config.yaml
head_dim: 32
vocab_size: 7177
rope_base: 1020.0
init: "trunc"
init_std_down: 0.0
optimizer: "muon_variant"
Each number is 50 + 15 x the weight over its row's rms, rounded and kept within 0 to 99. Layers, rows and columns count from 0. The size before them is the row's rms in percent of the matrix's.

# layer 4 MLP down, 64x256, rms 0.152, rows 0-63, columns 0-63
096:65 50 41 18 72 51 45 44 39 34 39 66 05 44 61 67 46 53 32 74 51 43 50 36 52 51 48 66 35 56 55 62 62 29 30 64 36 62 34 47 60 53 37 58 63 28 44 34 41 19 80 19 38 63 54 51 49 37 30 49 56 57 53 21
100:46 62 38 60 35 81 48 39 52 67 33 46 67 50 42 67 73 67 57 61 54 73 44 65 51 54 53 29 29 62 40 54 33 39 65 65 42 41 42 26 68 54 57 51 81 40 60 29 77 44 31 31 51 92 35 51 75 18 53 34 71 59 49 42
094:48 57 65 54 57 43 41 67 36 52 33 61 74 56 33 59 58 69 76 59 32 44 50 35 58 76 45 80 42 26 33 68 54 24 51 60 62 60 51 58 68 56 62 36 42 54 53 75 65 54 51 45 76 52 39 51 51 57 57 40 40 74 39 62
100:42 45 39 39 44 71 34 49 42 41 42 40 39 49 68 52 31 53 49 55 33 61 42 40 59 86 42 56 46 76 58 79 31 58 25 47 47 57 69 47 41 54 41 65 51 41 34 45 63 54 60 53 42 34 80 30 26 42 47 54 37 25 49 78
103:25 54 51 66 37 52 50 59 32 39 60 47 45 61 51 78 38 51 66 50 30 37 43 63 61 65 17 65 38 47 71 32 22 59 63 42 75 54 65 61 54 40 40 51 50 58 13 58 46 75 28 26 54 42 52 54 41 41 44 87 58 31 57 50
104:58 39 53 59 54 63 67 61 63 43 48 40 53 31 56 46 34 37 30 28 88 51 76 44 66 60 50 54 68 71 40 37 43 49 36 82 43 41 38 49 70 59 34 55 49 45 30 40 30 44 58 61 62 51 41 59 45 57 40 74 21 46 41 54
096:47 49 51 43 38 37 59 67 70 45 69 48 63 50 68 28 28 65 57 56 42 67 42 36 54 80 55 52 61 47 54 77 34 51 58 42 41 74 23 55 70 56 45 32 70 67 53 66 31 56 36 51 60 34 53 31 68 28 83 61 54 50 33 74
099:49 35 65 34 36 40 56 72 54 40 75 35 49 60 31 47 19 45 62 31 58 39 31 43 14 38 33 42 33 60 62 64 40 35 28 43 64 55 44 37 58 31 47 28 39 44 51 48 19 22 65 63 41 47 65 45 52 52 38 70 14 34 66 47
102:63 56 57 47 56 27 51 33 62 44 74 44 47 52 36 48 22 55 55 40 41 77 47 72 71 58 68 46 62 57 65 70 43 75 87 61 51 43 65 52 33 55 44 74 55 56 25 58 37 17 39 45 58 44 43 20 41 39 35 40 43 39 40 29
089:56 51 12 42 50 08 51 38 59 40 34 51 36 62 52 43 36 41 35 73 69 62 38 58 42 60 46 55 47 62 44 64 55 52 52 29 24 25 73 42 54 36 29 64 55 73 66 69 53 39 46 55 70 56 51 44 44 57 61 62 13 73 52 50
098:43 64 55 43 43 61 51 38 42 48 84 56 46 41 56 39 73 66 59 45 45 31 37 59 72 41 56 27 62 39 61 56 64 29 35 55 64 60 51 74 86 48 43 87 66 60 34 96 52 40 56 39 40 45 69 28 19 37 36 40 44 55 67 79
094:52 42 61 81 63 32 39 53 75 43 49 75 80 66 58 65 69 32 35 54 65 49 36 32 41 18 40 39 52 72 74 26 54 52 72 26 24 63 67 55 46 51 60 46 38 66 54 64 73 53 37 43 49 52 37 48 81 36 44 57 62 58 38 54
101:53 40 26 39 54 88 53 81 39 71 40 75 53 46 59 65 42 72 44 75 52 80 55 84 58 76 34 44 50 55 35 31 52 42 75 39 21 62 69 36 51 57 56 50 13 52 47 58 66 61 24 71 36 54 41 53 58 37 91 50 62 37 54 50
097:51 32 52 48 58 40 42 52 69 66 76 36 17 33 64 44 40 21 32 53 47 42 17 62 46 50 41 57 43 68 32 49 91 32 83 61 18 42 54 59 59 56 48 58 62 75 63 77 50 64 61 30 41 57 48 79 50 71 48 36 46 71 41 45
093:34 47 57 50 64 56 63 70 55 59 54 53 34 56 39 65 57 50 72 22 71 54 57 92 61 62 41 19 33 47 47 91 62 52 89 45 72 32 35 39 46 39 83 60 34 38 46 61 42 43 50 40 23 70 53 31 40 52 54 52 65 36 45 18
105:46 54 60 60 58 34 53 36 49 43 43 44 53 18 49 43 43 47 28 60 66 29 56 67 61 65 52 74 48 48 36 56 51 29 43 61 61 57 29 68 59 27 69 54 56 64 52 56 57 58 34 46 57 50 22 49 47 55 23 36 60 51 68 66
108:53 37 18 36 68 38 48 48 52 23 64 67 34 60 62 23 54 30 41 56 51 33 30 43 42 66 62 39 41 69 51 56 73 60 37 55 72 49 40 53 23 57 65 39 66 57 82 47 49 50 69 71 70 63 48 71 52 74 68 42 18 40 43 60
106:56 55 10 29 72 56 60 45 57 36 75 43 57 81 53 56 67 75 33 66 32 46 38 44 51 30 55 64 35 73 37 54 49 54 33 52 66 69 58 51 57 58 40 71 14 36 48 33 73 55 72 28 47 67 38 56 69 11 41 49 47 69 48 15
094:34 67 37 43 68 40 71 41 49 38 61 41 35 61 34 44 54 54 45 57 45 55 52 64 27 56 66 31 22 32 45 61 67 39 39 54 57 47 27 44 61 47 77 54 36 48 72 37 66 55 49 65 43 51 54 40 40 52 38 41 66 34 37 35
098:19 43 24 58 09 46 47 48 44 51 29 42 40 48 44 47 29 37 32 48 72 57 51 75 66 66 44 83 45 60 41 57 66 47 38 51 35 31 39 27 52 66 61 57 48 49 46 41 46 32 56 53 54 41 34 56 34 47 74 32 39 68 45 49
095:55 44 53 45 52 57 79 44 49 45 51 41 54 62 66 67 77 54 57 28 50 31 35 54 73 55 33 64 51 51 50 57 54 23 40 58 09 40 64 42 45 27 49 55 61 50 27 44 57 82 42 52 63 33 50 30 33 78 45 42 57 41 52 40
100:61 57 63 57 55 54 43 27 37 43 46 48 47 24 60 41 43 61 57 55 36 18 31 81 42 26 62 38 47 27 51 25 52 40 54 66 66 59 62 74 66 62 60 58 63 20 75 62 60 52 41 34 24 47 50 81 88 43 44 28 69 34 62 44
102:53 34 35 54 33 29 77 44 28 29 46 62 52 56 50 58 35 43 60 53 60 49 53 31 38 30 70 24 38 54 61 40 59 44 36 60 55 30 29 46 51 70 55 66 65 44 64 59 89 57 33 39 47 30 55 62 67 57 45 50 48 51 53 54
102:46 56 57 63 51 34 56 24 55 37 55 23 50 39 51 41 49 35 53 41 30 62 62 46 38 27 31 50 38 45 72 54 52 54 44 24 81 39 41 71 44 51 30 57 45 54 64 68 19 53 70 67 40 23 51 57 37 56 52 50 70 41 48 50
092:54 49 49 52 63 49 60 51 62 71 40 52 37 83 41 58 38 83 50 51 33 22 43 47 57 39 74 65 56 28 46 46 51 57 62 24 70 83 42 46 29 66 61 58 60 17 43 51 61 05 47 53 67 48 80 52 39 67 48 44 38 67 51 50
095:73 32 62 63 36 54 52 56 51 41 42 40 34 34 36 53 35 40 36 64 63 44 78 37 45 50 44 78 44 42 51 40 36 39 30 54 15 26 43 43 40 48 53 36 77 40 63 40 53 47 56 46 33 24 61 42 40 56 36 18 59 53 46 37
101:56 47 84 47 53 52 53 65 71 54 30 79 56 21 56 42 50 52 73 51 58 46 69 39 23 37 43 49 64 44 45 70 34 69 52 64 29 48 51 22 47 40 56 44 39 46 33 44 10 38 57 76 50 41 44 30 65 63 36 73 74 45 26 55
099:37 63 31 25 32 29 60 57 39 17 62 37 49 45 71 35 35 41 27 40 48 25 45 42 62 43 45 56 64 68 45 58 37 47 61 56 85 67 35 62 63 71 23 58 52 61 49 53 40 51 59 59 66 49 54 43 66 48 63 39 35 61 61 37
104:24 46 53 68 64 55 41 31 31 42 43 59 65 46 24 48 56 62 35 43 48 37 43 43 65 09 63 46 52 52 31 30 64 58 63 58 23 60 43 75 48 69 51 66 46 48 50 51 68 40 51 52 21 35 63 71 51 64 66 50 51 45 76 52
105:53 42 67 56 29 36 61 45 51 58 23 47 53 40 51 75 58 46 50 42 68 45 91 35 84 32 47 38 63 53 56 24 19 49 66 74 65 47 79 65 30 59 47 32 39 48 26 46 53 53 47 44 56 48 58 35 59 50 42 34 39 51 31 35
101:47 58 31 61 28 65 56 32 53 35 73 58 64 53 49 42 61 24 51 60 82 54 54 41 44 61 57 29 54 48 54 28 49 48 68 61 34 26 43 55 42 50 44 42 37 39 56 64 99 68 36 74 38 99 44 55 60 43 41 53 53 63 56 44
095:64 52 20 49 74 48 73 15 49 45 50 56 44 81 39 29 62 35 45 37 60 27 31 56 61 51 44 52 35 53 43 64 34 44 16 41 76 67 49 68 39 34 33 48 64 56 49 48 68 34 45 36 40 73 49 64 33 43 52 51 67 36 49 63
103:38 58 59 47 79 60 42 69 52 60 52 22 40 44 27 57 45 49 50 50 60 99 66 41 42 81 36 27 73 70 67 54 34 35 65 47 53 25 53 58 31 64 57 64 38 43 25 60 46 56 41 58 38 69 58 43 52 61 48 58 42 49 44 66
095:48 40 55 58 39 45 54 54 49 28 62 45 66 60 47 41 53 73 64 50 48 47 35 54 35 61 37 71 62 53 21 57 40 55 60 48 28 47 67 42 58 25 27 68 65 55 27 51 37 69 65 54 78 37 68 46 50 83 58 52 75 39 45 67
101:60 19 37 27 64 60 59 62 52 80 60 41 67 43 31 35 54 56 62 46 39 00 40 71 47 48 63 62 46 55 52 36 44 38 41 40 28 55 67 17 60 47 23 63 37 65 88 42 57 35 50 55 46 31 45 63 46 46 38 62 35 26 70 54
102:40 59 65 67 67 40 20 30 46 35 37 44 51 39 48 87 24 73 49 94 57 55 65 44 63 32 64 77 66 43 73 32 63 78 54 49 85 56 35 50 37 41 58 50 36 55 33 38 25 34 73 56 38 75 32 46 32 60 40 45 44 39 72 69
100:43 66 66 68 70 47 61 57 62 79 54 38 51 63 45 63 58 53 79 37 60 63 59 42 71 30 49 31 91 48 47 42 41 57 39 50 31 42 52 59 82 34 61 54 43 45 57 45 67 70 39 60 38 50 44 41 21 51 61 36 58 49 56 71
104:41 42 44 54 41 57 75 42 63 51 43 42 49 48 49 58 70 25 39 43 25 69 26 60 59 33 74 59 47 61 20 60 54 38 33 61 39 35 56 54 40 38 40 33 56 42 45 29 57 35 33 60 53 71 38 25 60 64 40 29 30 60 59 54
096:41 30 50 53 50 45 47 47 50 34 59 49 36 48 59 44 63 61 67 18 33 48 63 53 49 40 45 20 56 46 62 51 45 41 32 41 24 54 66 48 44 47 77 62 27 46 35 26 32 46 41 54 26 10 46 51 39 81 38 40 58 49 68 47
099:96 36 40 47 44 35 30 60 45 76 34 51 56 24 42 29 44 68 43 46 27 86 65 41 51 50 46 59 56 64 46 70 63 65 87 39 36 28 81 32 41 59 51 18 71 29 68 76 26 51 80 61 64 56 39 34 55 60 70 70 41 48 40 33
102:52 77 48 85 54 64 54 53 63 66 39 45 35 37 52 48 52 67 61 57 20 46 55 38 46 42 37 64 51 32 62 51 82 44 65 27 12 78 40 36 55 64 61 69 65 39 24 34 66 51 44 76 54 39 30 31 43 37 33 69 68 60 39 38
099:45 35 35 48 50 71 50 46 54 98 56 32 57 62 46 59 26 57 49 57 44 40 57 57 34 49 28 77 62 40 68 31 42 67 16 41 56 36 61 24 31 33 52 61 61 49 49 39 41 48 61 56 64 42 50 45 47 37 59 32 40 49 49 53
103:53 72 35 59 70 76 63 50 55 69 43 73 46 88 38 64 74 48 64 34 56 26 74 38 26 38 47 63 51 30 60 30 39 62 54 33 68 37 35 51 67 52 62 47 39 31 44 27 88 59 30 64 62 44 57 29 45 36 47 54 36 99 67 47
108:40 30 65 58 35 55 17 41 34 69 42 71 58 43 39 42 42 42 61 76 35 49 46 59 62 61 48 54 64 73 41 45 60 49 55 67 87 70 63 26 52 32 56 84 47 57 73 57 59 32 28 45 52 61 38 70 46 50 55 56 55 55 54 56
097:57 37 56 22 46 45 27 50 72 52 49 61 42 35 26 56 26 38 52 47 68 44 33 38 45 65 44 21 28 45 63 54 40 67 36 48 85 58 58 55 37 64 56 61 44 46 69 52 36 75 57 37 71 32 54 63 50 42 76 49 48 64 32 50
098:73 47 61 61 41 48 27 48 53 51 54 40 47 50 37 53 67 50 62 68 45 33 39 51 34 62 68 16 38 43 37 40 43 42 54 50 01 55 40 32 66 59 56 34 78 50 20 31 53 85 43 38 54 50 49 55 60 61 53 47 43 47 66 67
101:50 67 66 49 65 47 32 45 54 28 32 60 53 39 54 59 42 20 49 36 54 75 62 34 36 52 39 27 42 25 48 69 73 79 66 60 46 49 39 53 54 72 66 30 29 80 48 44 13 47 82 25 41 64 68 62 57 32 52 45 67 67 38 41
097:29 74 17 47 35 28 29 54 34 55 39 69 53 66 50 27 36 47 51 61 49 60 30 26 25 79 73 69 30 53 48 57 53 27 61 21 60 53 34 56 36 38 25 39 43 33 51 23 46 31 60 55 61 82 38 53 36 25 39 57 37 58 69 53
101:32 49 75 24 40 56 49 53 59 76 41 41 71 73 49 59 49 69 63 50 74 37 66 32 55 31 45 69 63 35 63 14 65 47 67 56 44 39 62 36 62 67 40 31 33 58 24 37 28 31 50 50 37 41 50 55 44 51 41 75 57 43 43 46
100:48 44 52 65 29 75 52 71 38 41 20 35 63 56 61 52 68 45 41 56 45 51 45 17 64 55 56 56 41 57 52 33 34 68 62 25 52 41 56 52 54 52 56 63 76 72 86 50 53 54 22 45 25 57 64 83 52 22 38 38 35 16 59 42
101:57 22 45 60 43 19 48 39 64 57 54 69 54 55 75 43 47 46 76 47 49 45 35 99 53 53 49 55 49 64 31 28 80 69 58 50 04 46 64 22 44 69 24 26 55 62 71 57 60 57 54 54 52 39 45 68 51 49 54 71 47 45 54 54
100:40 66 59 58 62 32 43 47 41 40 44 65 44 45 67 83 40 41 19 34 74 82 67 34 61 63 81 82 39 41 58 37 70 58 62 77 49 43 33 87 37 57 38 43 58 31 57 53 24 50 60 52 43 52 51 58 62 30 62 38 45 33 66 26
109:74 80 85 42 57 35 66 57 79 43 57 49 32 27 60 64 66 51 69 25 85 68 71 43 53 61 53 37 39 37 52 45 55 52 57 71 67 43 60 73 41 53 55 58 42 42 46 60 32 35 72 54 60 70 59 36 48 52 37 68 38 61 40 65
106:32 41 54 47 63 39 41 51 38 43 61 38 29 37 55 61 53 46 24 62 41 51 57 13 59 61 66 21 41 33 71 36 49 66 83 44 14 63 46 44 34 61 48 34 53 32 56 42 26 52 58 51 36 21 34 36 55 19 42 44 43 64 61 44
097:81 48 62 51 84 71 66 28 43 54 50 57 44 56 35 63 55 35 43 46 49 40 38 30 61 54 51 31 43 49 42 77 41 51 50 70 61 58 61 47 65 50 48 43 21 82 29 60 75 49 15 40 51 70 54 43 54 68 62 59 50 18 49 43
106:62 66 48 36 35 58 75 52 29 66 45 34 57 38 42 52 51 50 37 20 27 72 67 24 53 31 72 56 44 30 72 27 46 33 14 38 50 78 53 64 36 33 74 47 58 55 50 60 72 58 35 50 51 56 62 07 35 27 44 25 60 60 56 75
106:33 71 16 21 47 57 53 42 33 14 60 80 63 51 23 27 60 44 42 60 29 54 42 74 68 35 56 14 45 60 57 77 53 61 34 21 79 54 40 59 48 42 54 30 54 46 85 49 50 51 59 58 62 40 37 59 38 49 92 38 58 62 34 39
099:39 63 79 31 59 66 63 73 49 37 49 47 65 29 57 40 50 37 48 53 40 27 67 60 29 15 26 58 69 51 53 33 35 43 50 56 67 50 58 48 55 27 30 44 68 34 58 73 37 66 52 43 46 61 48 70 52 66 35 62 60 61 56 45
103:57 70 66 44 32 70 53 49 38 72 47 32 47 38 70 46 59 41 51 48 40 53 44 49 31 56 55 71 83 33 36 67 55 69 36 45 76 28 23 81 52 56 59 60 61 27 26 79 55 38 36 49 64 37 67 56 52 63 61 69 71 55 42 60
103:55 59 56 67 61 52 49 56 60 45 41 52 39 62 80 38 60 50 63 54 59 59 66 95 44 59 41 13 62 26 19 66 12 55 57 54 84 55 57 63 69 46 51 25 64 37 56 50 42 33 55 53 43 37 78 57 52 82 48 51 61 62 38 54
101:55 57 33 55 45 25 61 57 44 55 30 61 59 83 36 33 42 56 44 49 27 26 48 47 43 42 16 28 44 51 31 62 34 28 53 28 60 46 63 42 48 33 60 51 53 44 42 63 68 48 37 52 75 30 66 28 48 51 64 30 52 33 40 60
097:53 52 73 76 52 61 17 38 44 64 50 66 47 54 35 49 56 53 34 54 55 75 39 25 45 28 64 24 61 39 67 39 34 73 36 78 54 76 57 67 55 29 52 68 33 50 59 46 35 68 55 57 48 63 52 49 46 57 55 42 52 43 41 65
101:53 38 54 36 42 51 37 45 51 70 58 36 67 67 49 55 44 59 39 28 52 25 35 49 81 73 41 52 38 50 51 41 63 48 40 44 46 50 47 56 28 51 66 28 52 48 49 43 30 51 79 49 56 48 47 93 74 40 54 55 42 53 35 46
093:54 20 51 36 49 46 39 50 27 47 63 61 51 58 48 37 36 49 71 43 49 73 39 35 62 61 65 69 20 56 45 51 44 59 27 37 57 42 57 34 36 54 39 45 46 61 60 29 65 58 30 33 67 33 45 50 45 31 50 59 60 41 33 37